Weights of a small GPT-style language model, trained from scratch on English Wikipedia: 106M tokens, 6470 steps.
Each number is 128 + 32 x the weight over its row's rms, rounded and kept within 0 to 255. Layers, rows and columns count from 0. Numbers have three digits each. The size before them is the row's rms in percent of the matrix's.

# layer 8 attention output (transposed), 256x256, rms 0.201, rows 99-120, columns 64-127
096:052103108137191095130124142085080210170102135093091135146133164113163103161109129125174164133140126122135179133103148172175113132160156118125139131138105122096134139146123235133107113135170196
094:084181118089076110138174167119176113063161084103078119098099162152129103124154111097131096188098066104070164118122152136157128134128061120137100165153081167128140147111130119083069125137145100
092:158124163205084105103157141152111127137154166178120099162109181160121074175147113143126119144172088144146115161144103188107141111153134161141073142152173128180094202095117170093120158120102162
089:119173162111098080163110099136134121122107106146107126079097111114118119131109157065145166155125034134112151151138103152113147143170133144148117106090113137167175090140135132160112125159132138
095:137114082127170114179122107116129126123135176123189144144115112173107125121100147155082181141028114123155063160115144122135165147138155139122191112144164133146104140065085126121125083124091180
097:113131118106160116161094177160164146074155156138047120157142110119182122128139148162104139143152113135084110156114110020127153137143102096113153167147117080177149091191074090143171169115097058
093:066120141099093019126146085118095111126122162160126128138135181144115140096098121079160137149076111115146163181089138115115164092209136119068087089124182126092165123138117133164173171139178143
092:117124114085179131085165137137108092122128091102152156137124147138114109133089127092072109102056135087169153102147151158124141111138128126115161130168113115080103140137138136155043099157083123
097:108151131169050135137135129141127143153130217147124100141069144137150112144194138128106096134064102213106123120082150115105140105174153177158114129145111193092174114176114138138152196070127147
094:080086063129185068163101172149100100141087105158162120122097102124115100179133116079170124159136120113150134136172144118132172171130148154085133104141145118172120149095139081103138085153169147
105:093181053129123125114144152093184138095107096135157144121192159124138062148070111117137083119125150096124115107080145042121121160082107136142164110155111067108082113108096084095183124084041073
103:128154104051190140145146107115129105065123050106098165108074101160105091105136168125166179142174105136068128202154096077062180118105099078084089147159131109097131154110185075191161106115135091
089:116126162122155098043171166121121124142126137126172149194153148103122108064144109124161115062114159118064137081153169127119107108085122172133134158234119116128161126127216134192147175120117119
097:109121109107223150124129110106132128137086126113088143169105088157119146128171057125090148082132151209164133147127127098134081115103191153204056121119110106060126161066113127088106134166094111
100:203110158126138132112120130114137121078166138135167153041177165148122101118152126136033142109144128122110159122143152158158123149141118096108122146149128138068199092105116139117140139128100142
091:142181131065176154168109139136122136196135087145153141166194094147117136110144197117104102156135181206113136127138154130140128121147133092096105142173114143124127185092112182180182083104134167
092:101111150142064119109191192162109121154096121132112095114102124201138049133177174156114161141100157117157073118186137141163103100139095142148096093080103127146121167133103149113192092117097110
099:110125107145178099175180119147129183127141154067165108158085075104180146123137134091140103156141204179154138156118111135092116093152124159145152103085158166064119100080180140127115191179143114
087:087149167130097126141101072155118112110095143057120120097145182131125178083182098126113082132090115068162184117117115114095118090162141111174109132115083114053116119124129121168128128146150100
093:065115144114110215110147112178104106201109142148158173158164059134197071122094114083078140119163081106198130161134105121161178170143112119129143124153120103115139150153125173136180101094068116
092:126078100184146100096155137148086165108153155114118111167134138164168137075103142097125125179151127078123125074108145165125067096168080163119114148096166128143116193094115120099130114137110129
099:122176176152117129155078109165132131107131128086153093147148184085096148143085095178091142103113153164109139144124112180096119201117150137096129115099104124124142107139133166117136125142141149
# layer 8 attention value, 256x256, rms 0.0755, rows 100-120, columns 64-127
086:106142085085077105089109061149203156107141124129167117110166169137104134130118103146085113138068100152092143102156104070151119131105141169190160145121080135125139196144169145152141161149165109
090:126153133147112098129116113123099063141150167130164111132144213125150128163176193103142136161166097108141138135136168173074158097118114147135112156106155172105137111083118133169077134070141177
088:156086090192097145134130142113098178112101117178085104128106079176100161143112136111124157066068097079064169178167106113097110106164147148166171179111114119138091143094094146119077090172081108
089:120137145172138155131087080125176168164101148179131114164128100140168179140105108152141123135159092093109147083115086140135123111164145108126102084080147170116163060133181102116104171150070176
091:097111135114076142102127102168124152130107129130100131107118153075144080147077118112130174137138183159102139154133099140058102121192154142178191136106168168134057092146113112119146146166100083
091:120119072089124103107091170115128097138128082178137155098109133089179150158157123154094125131139169112122191141121114166164080161121127168136084125111098079120159125188124139137132185138130127
088:079082112154136174146115125141161131137124135132117127164080047146120096110172100078115145137130123125117152127120112110092077118127107117148105146150162147129064140126105172191122164086160108
091:107115135133155199130134116076148156158139148146166126110175251096118141106129149124087138148118179079115117100135127082088115083087131137104149149149144132141178075127087155100082108159169102
090:167159092189065184134145128073162092174125113119091134116157158175119146037119110118116120047122062130100119140104119162143138124174114092131107114130065108131118177130126117072134151083115158
098:123146126111093140143061084155138069155098151139136156102093063125151111093132162100139158155126122080098128085072135084122107087172170117136118144099164160176170208196203136147125115130125178
097:146117128144110153120136061140152157086110100119068135093129097083121123119105134165046162127115130108126123178168120160133117117137120164124132123098108092120119134129109100116205148110149148
086:143074140115167158118147098159115042099126087101151141092121127078166133111135153095157079157168177151185061121134086123142128097055159126141155178099108156153152111152127178129169100138141124
091:137138092078159175147142145113096118116062119136110111164130124104101141139097133124129137128113120147100172171105117181061106170086085166104041163150109145119098087128137113127083060114156130
096:037104108159120140044125088161129075158121115115144171142131153131109181127063168130159081139105162085110118101123082076156176157075127164143092130120187152146082104159107103140132165092105108
087:113185081132164080121117094074162131105121110143120155133117106167137192142180132163115094141198103135163173093142117109181155127138042079109180132159086143113131154165127087180116149109142120
091:134091101148132133112088108138148091085139153133159146101161099113131118032118075195125151159154112136171164094150090110139149174109145125129153152182137107099086126155101142131109143155138128
096:134127117145140145150138126068148151174137122105167184146128154152136151104095144088152142147140225142155131172133139136174118138139118176104123118118117124157162143185104112087106201130174145
088:106173154082150138129088145137112134149078095092080102194102123145155088154130120125129171143204093154089150170150124125094150123121086161132122158114119139120134172136136153145128109076154122
090:152126088167134163189091122106203117116120179133103147142142101097158148165135105159127114140103147101114142076090087147144119145101167148122068143136090147107151137166088195090064071107113141
091:114059062084122166096105142089170113175138164139129084144132108167151103158142094159096163176125094209132170130148178078140102086123156157147174187119093084138097126189137155128107121117120131
094:180134161153134177086136105121163146094093139076168071145120129128106122129155144098110035155167123114142168166139115082147205110113141118133126150112163108153182147145154117098145183138119143